Part of a small language model's weights.
Size: 9 layers, MLP 1536 tanh GELU, vocabulary 8192, 19.3M parameters.
Training: 933M tokens, 3560 steps.
Each number is 128 + 24 x the weight over its row's rms, rounded and kept within 0 to 255. Layers, rows and columns count from 0. Numbers have three digits each. The size before them is the row's rms in percent of the matrix's.

# o: layer 6 attention output (transposed), 384x384, rms 0.155, rows 54-127, columns 192-255
# v: layer 6 attention value, 384x384, rms 0.182, rows 55-127, columns 192-255
# q: layer 6 attention query, 384x384, rms 0.133, rows 128-154, columns 192-255
# k: layer 6 attention key, 384x384, rms 0.128, rows 128-153, columns 192-255
o54 125:175114118126133109092115164138137076113155154166132147151147127150120117138165095115131140129183116089156168148107106130146138133145130156118166159138081110083110167039134132120135117114135145
v55 102:092131142102178127135117168116167099103123110118136119139133145121145136134106116135097106162077055130093085149163150153155160142117146135144122090139159110155159159115143109133087122142187156
o55 104:105154123108155088172079121121138139126128111132128152148114091143134152156078154171113109099127127171147138163136152139126124123114143123089139140148159124123114137147185144120144133137127157
v56 105:114164135106110147089105103122092096103148126125117115126129118119112139160124140113102118096152139117138110127085124088110132149145137132130090123114111105188142136132131137102150148119157173
o56 104:117097094123124165127147137176150105109127114150190139148166157186083084110126100094107119153107120146102108134127100137159128134105129134124138134142126100133136116133138148155130163118132103
v57 111:173148115083134132129130147162133170045107140179120145098104135175133101118139143125107098127136066134129084148148129117102156155094132143152162106091153093133126151165148125121108139150093144
o57 114:130149151131177103113151121148148160100152144107131154106125109098104137124112120143091143144145097138135124132147145107145143108097119149119150162165116150135093131153082145132122122125133114
v58 104:119114113169091111134093172126111107107163114132143086101141106122147120130124143132124100090117131103131153123114156128145118147113138105087111142096109132124078128116107104128104107098154142
o58 100:107126139162123122166139184125117117122110160110126095122119161149128086128121131151130153118142143151169097156151111136127118100124105108155133124130134192153070156132113130116126147152119148
v59 105:168139107153125087103158116140146135130108109129148135150111094148103142123138097119110128133126084125114125156111147117118131117148126117126121124177101127130083153171090132163122145146164165
o59 108:150144138142138127102124121100154153141094153120147133148080076138093124146146151107108134128128139117108159102083146157086140110113147118167104110109135097094118106108104097123117152143156136
v60 108:111123119116168139112148183144120149111116116110130131153078157160141156104171131128127121103145177144098139160118128124119152104148102096071170115119089180127100109120114132095102116136110075
o60 112:130083126143132158125158133140143118103074141113097122097128168151145114121087108097147106143148129133091116168126177133098135192159149098110104107145131123147102159142141112150144057159135102
v61 110:129147144156114137123130149104140140128131161157114147148121106111109131130148150126135123141138138107135113133116145135080112134177164105126106120092114111084131156086143061110122150105133134
o61 116:107140112123150135092116084131088106141125174129081148122129119135108127129126103132097124155127155096114126190152128123106179090130131110155115150134111128166154142168107115108121133130149174
v62 107:142096127117130110119129128083125106123163112108086098129131167090139097139134115116082117128126136166149159147129153112131168121142102123134129200154129113161070157142092142105126170121156084
o62 106:102122157109139123105165117112105097150157143104142122139146126112097180102130149102119143129132133127154137149122129136150140167122157097146149093103151210123118104126136119170138107122113126
v63 108:129128103130161152128101109093166152143116131147140164121144119113089094121128108095154144121152151157156138119124106152114163114157127114094134145132153105178102120111128149136090137115104102
o63 109:115164113121149095113127115118130103147160132128124135164167145076130186149125135126120119139176133148115141143150132145158134140130115081103118128157128093128104095151140157111165127110095088
v64 107:123107120154101131104118109144134157128134115131076141146096135117086140144130123134164171135148153107125151122132117139109144126135130121144101150160103132102084104107132128126125089121111130
o64 113:168145126114141131139145142094142068130163128136105114125084108147151115114138074138133094104139105152128095148099120149144142128122103129126137144126145114092141158149087072147140133127135145
v65 109:211129132130122114120170129154134121120076127084129140163126154114113149126152142110085134112119122129115105132154150125143178104140129102117134089146125108149151138112172127143095136134097132
o65 114:168050117136115088099146099106146172132151129120168135120096100155142128145150119164137129131114142075151113128139150109137132128159122153132121075125145127144134143115158143095121088142131152
v66 108:129149127136143120149124110115127139132099178132114113100125128099093140107107168113088164139126130146141100111154120109142116145147091154071162114139108152126110156126145114136116096146101136
o66 111:126096142177125094183162138116118136133103155129122107132129131121148106186094127133129136091134131159121139163110119140150144138098159171130153149118127129127146137136119111155137115152153118
v67 115:138154147154078145151143126105141160137105140111116136076123114148126120134093144130127123131133108137164091147142104105130112102139091101133133093183149154104150110101156125144129120108096133
o67 111:159147068161119127122098131109102155093127128154140141093130077111134157122138106141116100115117113095112104103134104122190127133169143146127113108145152158138117103116154135158128168133141148
v68 101:147089093130126140107137139144082118184100083116134101174120103129087134135145163112090145104113100104096135109127179146115122134098140102108171107132138135128099158115128151133133139167119146
o68 098:105160119102119093149130139095079142122136130130130096120101117117134097144132110162089144094133123145155136136093145141118135080151110095113113166138107087153128138152132136092150142165134128
v69 104:108109110147139144109104141097142144084123108117124105169154101161102150143135120158127128130136132123151097121103137116135085123145094095112141142153111126085152077179107126139122164153128128
o69 114:110101101114142129145125140135142165126144105136107107102176115158178157122162110133106093125127116119109177107126138082108093136102145113153139137116122111112119091114106133136164102137160161
v70 106:142110110121158126117134148145114124153190127139146107142125124125116118141146119080145084111127126122097130121130142102149109145117156150113086155137120097131116123079134105132109107148168108
o70 106:177155145099116176127132115109106148102157119128128124134132125095116109115111067156152130135119197094123162093157109168096130113125170099167106140149110110117169166135102091095115114123103139
v71 112:116128109159120117147157170086132155124110137111089123130107137172151105130157120113090126086131105121126133096138128096136160116131097137165111118120151133099092158148127144140076103139070126
o71 112:143142107119137108158104125180159123083130151089118142171120165127106121126151186086131135147142142126150139131111111119143115117117099167108158102109105135097141107162126124168121155097126137
v72 104:114200138144141144095136112115126142130112178157112131110145093125094129175161090081112154111139130110144110082112151133087110088121148119119129089112128162110121130180090194163121151122119113
o72 113:147133128109162131122098101149123128119099118140111126104107103124101158141167141128153139137131110089171129082110143087137138096147178145124171131089186110051132142153130142088124159123146084
v73 113:094089139116138118104106112134128171132140143120147105110126140102107159089122109119160111121145086114134188120098164143111148137129141172155120103119123126138119105156170148138108142092130091
o73 114:123136090111126153105085199104051167133123151108136124191146149164107125171152156118148149108120131137159128137144130103145103155110124145118155127160145163156130139105121100111145130120133132
v74 114:149144131132130128101141175130122144142114131116157121103130111147102116141125149161193130128143140097131125127126120101104166135134124148135102121153148164127096097142123121115111098134140111
o74 120:109137131137119083160120148131099135131114134151128127119136132111144168092120115163108125125135135103123136112115138130119155129151113115128139128147105149142086111168097120096121107142136120
v75 113:154157098124123108173153104148116112128139101120121169101140160163163124115129168102143143139120169141125153143100138143122114126138091148122134101137145124097149126177121099104100103095115125
o75 119:106081149082140098092127168145138141133111139117097175158164158168133109162133105167075120152099096126083070137121117127123122130122090134110126134125183128123111178125119135155139125147143158
v76 104:093121113193119125134159120131141100107167154139138096121094175126143131104136084132117116163126111166117132122101108110147107113140132130161122177137138082112073150117144096125113137133169102
o76 108:149150153093161135150128129137135120083122120159096049107123120133124106085106145152131118146149104132132117114072110163069142124127171122133147104132159141145117161161146139120110129116107107
v77 107:112109102169136158105117158151117110145098092101138073108104154124112126125153086120126143144161122113102129130111131121111190120130099102130101133177111089162089148122138173128146167146132101
o77 109:116133111148087092113140130161098093116122122113106119116143144134132132140096168147125142162127092095149132175149153099149102093127124111124098121112149128135140179166122168119159110170114124
v78 104:129105136157157131133136115091149131151132114113182128135122182075121149112147115104157114124149157132119134119105114141148099129167132100113126121122112130144087120130120138115110065076132150
o78 110:131116120118096147140122131125135143180172140132131127128135144129122107129152120135178186158147205071127151148117109125161125202100161120150128117144104124095098136135147120137109143160130144
v79 114:112170101156181102124108107123122091130163172130104085108147110147134088139122127139087094155096091138144129127060116123147130091123133129102095170142126101149106124165140158194143141116177147
o79 116:110109167082127166136113139118117160084108130110107168115161143100128179109107159159148143153087120112128116117137139109117128109135100115109116166133146127144195081117120115147102141154125138
v80 100:121124140122170160131127130130132073101118087112129128118146134129133087106110138091139163176109126098163113135120119129096164136082126124116127122121128128132164140094138099142129115088125075
o80 099:111123158138151121144153158159117109127116104121093141111184130115134152112162167133139141131144135098178139103128136110089132142076127146096133141117149121118128097149118137140150096128131093
v81 107:144152114148151148111143114175100140086112071119113147155144126150120131133123118163080114105130070108152139130115163127138127132120125097152111150148129149137090148108127147107084152158121136
o81 117:157130138142135128127144060096142107109101150135141142142153121164129130125147174096126102107088106087116104100140111129161153135080130153140167092129132124162123151139092136105124151146109134
v82 112:115140150170081183118103134103140114121064102092133091165138108112145116118095158165145144130145148133132111108133097118153115106146117109108123142120112117160121147096143148092155120112106152
o82 112:101125097180162105135122170127139129154043157170107117150111150128146136083100176128098150105181118131122147087108103138081102100165109111106117136094098119181125124126175126148120135131098160
v83 106:139170171115095185146116124150120135184139090129128147129129142157124138113131139137134103120134144117106121095142121120119104136131128119138120073139084133114171112103156154139166097123098130
o83 109:115128122147106136128106117153114143102153124127070121080109201114155103148137083147185130142129151122137087096139163152124129124113197114119107110152106094120137148148084154141149148124125090
v84 113:109140128121157143094147137165098119126156168110131110139092152108127160103133115099117154111117132142121142116113136107120165098146162138151153134173130106127067155138151140132130126089193103
o84 112:115110133153163146136143135141125116083160159137096115128125151113108129162139107080150125102119094110160146117152151143098133126143161118110189074144121176093118160119092150107089123132101100
v85 106:115120146142102123167142160065156129109132176158146099102146142112112132142160153121119109133129148133149111109144074114155122128130153139118162138163172164164122121127107133170196125106138179
o85 107:099104134119098118080094139162122136155154105121143102085146118175138145148120135156127115100129120133159135128145119137105136134148121187102123127183118119112119123130166118106117149101098146
v86 109:116127150138140108162131124114126143115143126112095171139150094140141131138103135144130090123121084145117092159155119107148110126115130117140081109117118130118143155097102125128135113126150161
o86 106:081116108120112119165135142146117157139138131110113115129110123114122112153145140126126112172098132142146087119131137162125109139146160112162123115113117098120130143126136120136116103121146145
v87 111:162126170141156165130132136170131109172121184150099134125152137097134120139141146124115101155116102112122148162135161108169129143090098089138122117118141190087113129091172119127086131111129129
o87 113:142135168094143111119120166152107152151152077133176119153110163104136138122107125151117142203117115125137090127109108141116136128104149158123141109119149134143159121162136114111112118089123155
v88 103:107122112147104147143142079136138102138060143117129144158135077157107148160119110109109131107126072065129133155122128120144107136105114121105134106122104157142113113128100163133150111128109132
o88 100:130115183160107146079111140128173117076113151139145078127130117154145128149139091118104161148091135116112146143128176145112074127133114147149146125115166085105099118151103078074129105133134127
v89 109:147124145131127121109117139181145137130092197135128137131144109119126135135101132163084131151095107126141134164192157111144111147075126119168148061118158190126135134174121114158148108133120150
o89 105:147108157131129099114133133124123109135160134124121148131110073099142125149120144131140128145177118122131126111173143146166154110145107173141132134145187101108125129149150155140098114102120077
v90 114:133138133119113140120124109144165106103083116098136152110151121143101096120081150148161167127153137128142092116156156135146177140127130177177136080100148139117149173095135100129172102125143150
o90 114:122113118140130131115126150110100106133117114136124178157145143070129058136137112118109150125102140114127135097154113121155180113164104109127133071140136174124135118099132125103137125125086145
v91 119:149140105090143143137145081122159135066110139151079138122146138129100079139137108128113149133104140095121121120135096125141150094122121155095092118101155129153142146138115108110141137101146141
o91 118:113089093118127151129093129173109153162141159153120145164146134145131109127140140143074144142120108086104108174120152101120143125109140149101141139118143097127125127167154144118117172117098097
v92 108:094132132126143137135127150117169143103097103137127154129134129105185127113137102130135110176073150089126145095095150166112127137130156143145130115151137119092118138059170083187112133132124142
o92 107:078135116142113112148120125135085117160168111160088139136115122187178118128123134158093118177107133121153142120123151151157114111113118078133082126098156136146133115136146110127132162089104149
v93 102:146109106108152118122109155129152124114153168141092099119146124172123164183119131086101143070085139149150125120105157133114116083119118109138077112147101130197107148126117161151142151122133134
o93 106:194108110130156096128120103128130124123128167147127109122129153125123117184089140109126109129113125149124144092150177112146114091171114112168125143183112131138114103146117153149103143112115090
v94 117:132060118099137116128104136140125134130161169077170121122136104119117144138082116107137102079101133168127108150147156134094154154140142125138112140105091117153113134134127152124139151146132146
o94 122:126079072124133099131111145115122100121134120107159090159106124118133120103106162134152104123150129188106132100151135127161153114113139143102136144106087137150105167143141128164092112146087100
v95 109:128142114125113129129110113135134117120099152075151154143179147150119138140152144111102135133132127145168117153138085144135148104155098116088084094152132126116116157180157106123144127118120101
o95 110:090149112140178134143147126122139090109130171150080145176120142113098111134076103162136096126149121139111102148110144074170131149115124137147119126122130129145073133127157109109121122143152126
v96 119:159136089137124119126097116132184120155119125104082159144140108143155135152105117137090114152125152127118119186123165132174136146097153119093096184212154123158105133134120099140132138100175155
o96 123:144140141135118094124105136146099136145123142119127140114158107199162137104108109106154159167173137147126086158115096128128127099149153128132136117122131125157127128119155130124118152157129105
v97 117:103124093128143126183140142129094124097150139145093110153132126136128132123144140110122123114124141137108127125135096166149128149123122117105115136103154107114142089152098135107060170159108120
o97 121:111159141113124150126176121114157095103141096158128160110155144116141122124161108150082108090115139128112146128148083157122105109105151153127176132134088107144142148121104153122080127132117122
v98 111:117117101157146119143130118140160139095071126102123120105128104133128132125137120148111079114139123133144134134083114127121099101164113131091132116148131125173101118118120141163132117143113121
o98 115:113154107114125169107122103100131140114094141100103094091182120164155114096125137102112123150158134123099114115158170106116090137129159118149098117116078132150133152145159093163143151132137155
v99 102:099161127155181095140135137111173124104074146135118166108149127123137143131163104083106097130111109112117173112080111186113095110133151148118130149123148137120108139097122118113099096103109117
o99 106:126116165140107121084098092144126125126102114081078144086172096178176114129160111123114137128140121123118097149151103128119122157141129122142137100079133144117127138111111105146145163112121097
v100 104:108105132085112097131110070131131144129162099135108074114155139110118086121120113110131108110112173121090188083115111186137162109154167175147166144081103148124097170101126141140142133151118048
o100 101:107123120093112114114080128175154118158103088154096135180149110087132142137130133115153131137123103158136118162150098130152145104127095129153097132158130083103140139157129138114162124145085105
v101 104:150164101126149083127172106149143164080123127095110123091168152164147097142108124125121109105158112142159130116094127106159134128145095142113150127110146152147126170167102126107148141125111141
o101 105:146105160099120163066132173103136149098081105132127146096115153116099138114154169105129125119136127144140075112139123093104110102075132107118168121120173129124121164111126134148162142137158167
v102 108:106105145138116129156138153157095130173139119124123107149114129141131134106133128087090139076134136127104172128131126114137122128161095080126122128115110172102127143116155149101159137142121142
o102 110:117129135128097151142131098104149120158135139105122152135102130108126127137150114139142133128139104131099115093086079084118102106126107137120123125131153156116148152087130090115121095160124113
v103 111:177123117118128131137134150089118121110164101130097096126132138162129114140134135123167126124138163139117134090131130154069136089130082133119153133098117135153126122141117151108165153131116157
o103 111:140147125144124111103131098163126133062125125159127172144119108097116124162139120093107118072107144152122116135124123104135090116098099133132104111126121112118119093167106147156124156151104112
v104 111:121101127086125116134111152166098073182149169144129091161139130121103108125135139132124130172140114155130132116123148139156159119125168094164129096119153155113131142114150140100106148130160146
o104 112:096134151131088122114136106126126108182109152139187102111124135104143132149127124118131152133126135111112131145139099131141139084093127135135165110113159137149097179102126103127112129066164102
v105 111:102102112137128115137118135140109154159108092121137130186134153133113151067149117150102150128138113109114120167109132098172122142097120101106145119147127121140136111100162133108148109138139123
o105 105:126082145084124148091147117150132105140103156127148154128179145156160109149158154152133135113102124154101121088097110162100138132102087117127078110132137105166095118098103129157160088119155128
v106 102:136159143143166148134125141119148128161117056134111146099143108171138127095159129123144143156127112076144140083118164137121099112109149108111119137103113108096157099065135138132147095126099105
o106 102:051107130107105105116108120129153140123126149120137130128113113123150154118140156130083149154126087081092164094087120132099166113101120113132106142098115136136144121109115150124113124121132132
v107 102:116099142125121135172132180124134112097144107173127145133146141162091124108120095133125171150119138129174091130139109147110163109120140119158129151160142099147160160130150097107118182110132043
o107 100:108165118126144120132132106157145114155104118127121134102147113152112149112103142199155122130124115138116153169131169143116124141124113116113137131195112132140076091131087102120113177129132145
v108 105:140133139142102145121085139131163136136103157114136135071134124098139144149096144091150124148140171119145139140148124157116089101114127160090136119142072115179135092087156152142145129097114033
o108 105:189148097148141080131147167151083116087068140093142067105113150109121136101148128121116118103104102133133099137128162136142126160144106147115130136134141112116094107083147112135100153156141117
v109 118:115146146182138112127122168132135153156105126135142113155123129143109165126122147131170158110143116148114147102126146121116144117147141087114163120159140129148110087154130162135138147155116091
o109 113:126108139071115123129123124115124120145134167127149124142114138120164125116165108155111102149143121147174111114136156146140128129150084145134111131159131146130067120136116170113161125121121123
v110 108:197155113121181140099100077155103127113129131124094134137096098137140119136108129119138141110143136144122157078119122129092114121173117141115122135101148103185124128166121127145152156139133182
o110 110:149149163090109157161117109095126159121073102117137131121154142126177123158121097060104115146111092078167064106117143075163096120164101161098124117153135123089139088144111134166137148161114108
v111 105:155133127130142115148128084199166111124129112093120150133140167136138159130109131110118141159139122161128144117106125122120136133132150120134124145134118132131091115144129172084131163185106076
o111 102:141095123107128141145160148111157120132149112147091118116123126148182137142099131092160114148123140087083104109134166156102133136132092143128133115136135160124124187125112134153097056141134145
v112 107:115089129122108096188152171155136137108149141130153103082095146192133120118151124109112153109140120129126118155130131103138099096124187130085138158123116116143098157148142117143088127135158098
o112 106:118146111120134130094147137112169144125121164113147132135117119138113148129094137111110084134120139175148119158114150115129130103132127144142161171163109166107150135115117133152102108113137149
v113 108:134121100134080144110104149079082139139146131109121096117113107125119070132084115120150144144118101166131118085148164107119081142156142121088155125133132115146110123158128109145144121140165140
o113 111:131090117133168086148134136130121121115129102120099113137127131114178124069096152079117137117172134119139118152153152126131110082168111111125142148130101138133088155106145126144168085111157109
v114 115:154127115161134130149143123115094127170140131140118123132175085142140111142158160143106112141098153132117101122117147148127081112120126101141154109084150171142161134145141104137071130132150145
o114 119:116139079115137115154132078194088172121075142121130142105116146143131139107093132168134102158183091147097107166111127110176095104115151084120167120086109146108124113174117140105134129120110163
v115 107:131167116133136126134140124142171173123130149097097152163142121188111136140130102118115092127119091134148106144128135097144158134125112108128138072172156124168093111138128190140105126121129152
o115 114:115079105101139102124100163128092145127121137076167126123107084132167117194126106130105096136093102136121173083133118107133104116101102157112131089125129125179132154192144177093093121118123152
v116 107:162147165178145144125142145101141112100143153101114154158110149126124102134107110122128135127136144153171107150124112114156127125196158103133131173130127144096107123130173108140137107132162113
o116 109:140146170082141138114112145121105142142135148085150122137135153136109178092120115099157102113125078122109165194096152129157123100118099131094128128102109137140117130131165093142150100129137113
v117 110:131126114084096110140124115121094134090097115144127127089161107148138121121113169160146168134141162086099171121075117164127149101137105146132130171150130129166145104130103117125180136131151142
o117 116:139174121148133108108125157134108142109087138156143114104159155179146114101120135134106104106104124128121149167107110115124132125137101106111116122122119125131133121129146100124153137159124119
v118 106:131103138114115101142196093198121159110119108105153074134142166133157173136113111162109085138138125133077181137086137135148145133115141152113138109147111160201147104132114137078165100155120091
o118 105:159139119148063163107144135117162101122124161122135126136133173165121164159132159147126110126121119136141075112110132130106153150144160083135131113120137145158172105132138142130144093135113123
v119 103:151124101127128120114125142130147079102110157101090105099122092154093094112076125103098148137155124136173107135131141141150145117075137135110116135138124168159105130181123109160121116121137122
o119 102:156150094123153154135155169128125121109103132092100147160109146150149154084101139083155118091107132145173131159150119114144124127096158120128099147138140127125128055156084111139108125145110092
v120 107:098105134122127101135119139148139112150094154105140180128134110160149109146114163148121152115147144116139138111144102121115150113101159065106090133104139162110120109102116144121123150147119140
o120 109:129141097148114115148143141106096108145137135122123185122126082085133157095120106121157115140120114179142093136153168120147138119136079136160165134131132144114129145096151153134105148128112149
v121 108:093170152158128138135114163148096102143173171145140106111128131126083111119136136105085147124090127107110139136130122102124157119114152128144127135125165110112113154128176148089102137110121094
o121 111:070109162118114123109117161172120145101119170165134117140142112091160164120096133133123113147129111113161117104104133151115132100103111145172122131111107160126094150127123114136107143108141133
v122 108:117144129135140104116155121125167086117146091120116127149157123109143141151117100137135111126103119143168133138135182128147148130132181163146136143159098108131139144097106150125102163125133091
o122 107:139137132157121117180153123124117101090132101089098137105126138148189091093106135140148120126129137104116189147158148126106160127105118110108136127150174129130144100108109103150102092129146128
v123 109:145115119134137085117150130150136137134142129151118142114189183154156098171137155144123126136105123140124154134103099126133173127112127104193115130117117125154133113134106169097126140135163123
o123 108:131117120135086136120135178126100160165125115151097137127194134169077142128131132130194128145118097123122099146115105089112105125096112122144163141178162186116126192111112142133114093122100120
v124 116:136108127111134094117167150185146133151146138183143129147121147118134134158137151116133151170147178151112130136126096111136152124122112131124124178177154133180122075142165123100130161146107112
o124 118:141123151116139134151139141115117135143139193153111122092146121127174103162160144130137135139140152151126161157121124106122119134157090089120171159151106130148152100100130150111134091143109077
v125 106:068111113117119126178125115106135128176180152147147120161094148094150155136113109125135126150104146147155114096118096130153109130141200128177099152120113160152123104098078134164091151082126117
o125 104:130145146173122111154131069135095087141158135148130097128156140111116164109078134104155089134138183153129128148122105099152127156053107127124149087176115077085132110123118126077099171123114143
v126 105:080151115140122094093119103157119128097108114138138096125130099132118116143109125125093097138149115140193119149123167134081154131092150087134120094128132112134130089162124168104147173141063125
o126 107:138136093168089156108136143153119120114102129119117121067136144118132097151120125114139158080142090121112138118175123095105131110115092085151112118084084132138133132148117170129086121153158098
v127 111:140123116119138099121150040084097130160164148123098122143097136100150122137119082150114102128165108152138140151125107104111098147130172171151134146110135109147136123157080095122123109132115134
o127 111:177114105067104138146127130146075094151150133145114170170106100107110084098121112153103130104112160121082128111114148183147125112120140149111143146102099133134131055109122102130141129173120154
q128 097:149107117121128106143123126081119139130141149127140143136118119139082161135160141145130159122108146100138116137114099108129096134112127143090140086154110117093148137143100140117153098134125131
k128 106:143167135123144114152120112169118132115160102133137139123152145074144167097129163140156123150090180103113106177154132122104114123097116164121115090126116101085122135156146133165137128130060162
q129 082:147144151142130120139148071169133157141128144123122125169134146083086134106119135154096123142101094110090160126156106119132118106120142120120158150105122135166164112122169128167074156197151158
k129 086:121096122118118113138141119146108104128172146169125116121078107141131147115150092143121130108151099112166106092093107140123141105150131148191177138133093115110143109151127126110114183142148146
q130 107:090147129115103133122136135149132148109168150133080132119119151129145127148168119103127097106110143091102089129143126139135166129138143129106121153105146094092105152132174172127150148117130119
k130 115:126092132111125103130132177111102137146140142103101134134136110177126132089110115138144125121115145090123120133140163122112158120145139135132137155137146126114134158117144153111155112116125124
q131 113:125134133152145153136132112136100119159099141097110105136127118132142106132126149147136090148130105113118144150124134132176115135097110141144112134104121121129105093140175129134107152130086144
k131 117:127138122116123155141102120170120077187095138143129127110133125121087128139124145128128099155161141143115119147167120139130134163120128099119177115128101133133094134164120159117112158115118094
q132 103:142085189101139163161101101135132120126124134128111139124122109136062104123149098166145120103106108106186119140074125167124189134123156098100134154158142122161127089120129064090119161085120126
k132 107:107143112104153125152113159116134152155110123125130124127139074136143166163126101080113147146146117108118128119167118165124133114162094151115094164117140166137117165125149126095112129088154125
q133 093:154142123126120121102109141183096105121123101112116135103157135130155112115107130082160088102153144142126139125128111171147118113138074137105131146109117147114113110106161121139130141094156116
k133 097:149140115144126123110148155162121123128147095134166142100123117159102109156126155128146077107137136109153088095110121155120133089133128138150123108144073149110085148140113131145155104109143088
q134 094:172129125111129179098092110116130150113139137087133139090124161118124160135120084123105172118118151159146147092132122120135130107144082166169175142127125117099152106122146132130158092107123087
k134 095:100141144137164097122141115186106118114120148130118194145150131141113139096090121120167131151142139148118132128152109177065147139178144151150130086102153125108162139130096109112176113173099101
q135 106:109131152136150135142140107132134180084119091121158105089111115099135154094138091122116163154130106099120135097081113155122116080119120104083134093134114200136122154136175136163143137130128163
k135 107:110120153131145111108144114106152148155137138107173108096124142157115108006151151147059090117134137144128064146138135136140151152168108125137113166118081119113098169118157102139131126132125169
q136 090:137146153113159150172103155106133121140144148067116125116115121124106107163159127113148097112129135191164126166115136143123120119116134146093135145147136154103131092141095152142106154083139146
k136 097:139160141098131136130116110177160150116110125157135157122148134101093155180124136134134131128162123137122123114111117127090105081100157165101172111088108129127124142154126154142159127125138117
q137 103:115088122123134120142132136139091144119125144158098135135119134123132131167134104097151113142137114129167159172143118105113158150145100140133152136126145109126147129127110133120163136090150168
k137 101:142141106123149152127177129159103140135132113153130122126155131084132151144112139123132123199099064130135121154152124156136138128091115177109144080121160139125141108158116145110152148162105110
q138 102:145091156118127135128142099168135150164168162111176138116119163119100176125176104149117147120128128172131109135098130139099138173133112108149140113110124142133099114140100120110157154121177115
k138 103:151079119128124128147134098140165127131160139127158156153107098128122155092124146129099073120127111124154109119138135085132108148148119103136151092117104097107112118119148130136151124148128150
q139 079:120131132124119146120157138116178131096141120117125147120130119115125145135127145138151135098129122168116116107133101161119125177184160123098160115119153130130145098140143126120165103129111092
k139 084:134105099137121152146121164105117126121136146112116140145147127155095169134150130150111148131153111160168149103147126145127113121150123124127150152107134098107131117100158113101156073128139127
q140 098:148105082145139109122100170100097144147122177105134168168128123118131138159133097119108162120122134126110136114097117115104167142100141079104115108126182133146200132131111118112129124140115100
k140 109:126127124138109153119141122109141135129120117135130137179121144091132107109126122135099148097151124149070129153129104138134153144094136176136102072107137140108142102105081104117130115141118123
q141 102:103098109146141108129097153148152131153090153139103124149096122153123125141129133109159143167159090127118144101119109121113069106144126139162127158150122137146114178158138139103126126131115150
k141 104:161094132150113143124119114160132144124138129094090143138142145161135068136131146126106091129097124152174136157165146149144122165138138109104126118139094197090140177114150178106137143110128163
q142 104:099149112143112126101161147192123150152148134166125161162123118105140119149083126133119093175113086112108127135156143135106117105144117122152167112142145085126160139125110119127108167138181132
k142 108:096185114117131091136127161114140165093108106137153092119118149149107109148094039133111123134118091100115143101114162116123119087108129154144119112103144158131110099139083128087124119187132115
q143 099:145110108123124105105133118123097137109130136166116132147121129132097104097142120114174127122148092125135150124199125129137096116135129133146149102125104084124144105147090162085121157106131120
k143 099:149115134091153103137151128148122104090093134139106167136150150129121092126096137152160132120139140127137126095126109116149088113113138103096178134137142131144121162150124154094106130114107127
q144 103:124148123122158161098128144117138130142150127110089129101126117114110086157125168097109117134136133149166138151171114124133104122122075148154127143162136134112124130137127144130072164100133136
k144 108:126134163137133105162105164088114118124124103162158111054161132123131127159139110070089145175116136120129176113134152107122119126119130115122120111169103077103092167111161162164097124138118147
q145 099:122133156141139115141134105110095126122135130094108134117088141153143129171138153092155116116129142139130126156148097104111073122115113155118160144152118115093175130143153132127123113112133175
k145 103:104145142118125120118114099128137127104135146132152111103150175165144092140114121125133138126124144108127094115131140142154099153121113128110137120171136057157109120098144121174130126137123114
q146 102:133137133093129107122099143143122141120126155123124122120060152100091144105144144092060123111144119111131180084162100135077078105080156142145138115134129123062167112117124120118097107141179116
k146 108:203159137116113108134117127133134115087129109132126157115083163121096098096139088089097152109130106132175121115139172114141149140097147140088138142142143084083130110111071154084117098127124056
q147 099:130127103115169128143147123137148149137084100156116128121136077118102110076133114124078093175112095103150135142114122103067158120120124118103108118134079214142146122141118108153130155128101160
k147 106:154153091146142120142171127104139121148115135146119092153117119112130132119147093087106167174147103116101152107088113134126132171095115077128143129150111109150149082126156132105129097151146119
q148 105:090142143147107140107123145085133124110159143125146119134114078131100129115128115181104177119107123119100132143128123129158127177136104077121104138139124102114129113122115153122123106119105105
k148 107:075111121158123162122142119081106150147165147130104119132137090116164124156109158118125165127130137106056165090129140107102092131161095134178103112126166111100135148128090148144120160144095117
q149 108:127154147176144134125165170110150122097155103129089154148101127129139138161138109114133161132138121122147097124110165081131127117119117133156100128158130129104130123122137191103127100144154156
k149 107:093136125137136146113130158114113170116116125151109120113143112105116142123066099166149125090155126115140120159123124145101120126146188147116156142112133118145128135161147167151144149143140159
q150 108:092150129111130122143097111125098119065120130072180104114127129133090124125114131134137080115155113123115089097102135129133156132112158137091152129096108102155140111144120125119118143084130141
k150 113:112132055114125157132114121153142130109101160098125161106112101150073145176138132149130148119143102124167128109108111128120146126169101163110112124132159159102132087125093076143111094084111099
q151 108:112159165149103153116146101145098157098125140094096177134103141128134102128065123112147152126126137130123125165128129127105102124131100152127137130148092132117134103131136118107107086122114146
k151 113:128112120105130122118133151123081131155148151131104120100161145167119130121109093137191149100104113111091106073157152145133120121171172155133119139140124121104111123142143134134107108112096135
q152 073:099108113150087141173139169135146155126133093127088131099138082111125114106132107108137117145132108110118064142099157142150112105152147101092125104133127080103117141106120136110120112144071140
k152 069:108096126121109125124090136094133144148123127081151121125124122124130096114089165130149092108055158095122106132130165099134133153140084105136105115161126116108094170108114150145128100117112100
q153 101:110141115163118113137155155150115122153132056162132115097133135139107160151132109103157128131108158134157149100103110110126137139139136098107148089119145174140094144129106131167132100139129165
k153 099:136136101107149148165151121105139128091170126123140103103101152127123170108159119131095123093082104111133107107088143093118101106181120100139159147107089129166118121120122142137163105081147123
q154 092:134147139162127109149175110109126107150107090160133117123097084090104134101132147110149093106154092095158099109137096123172126161141153115118147152098160121114159151123142137105157101136167145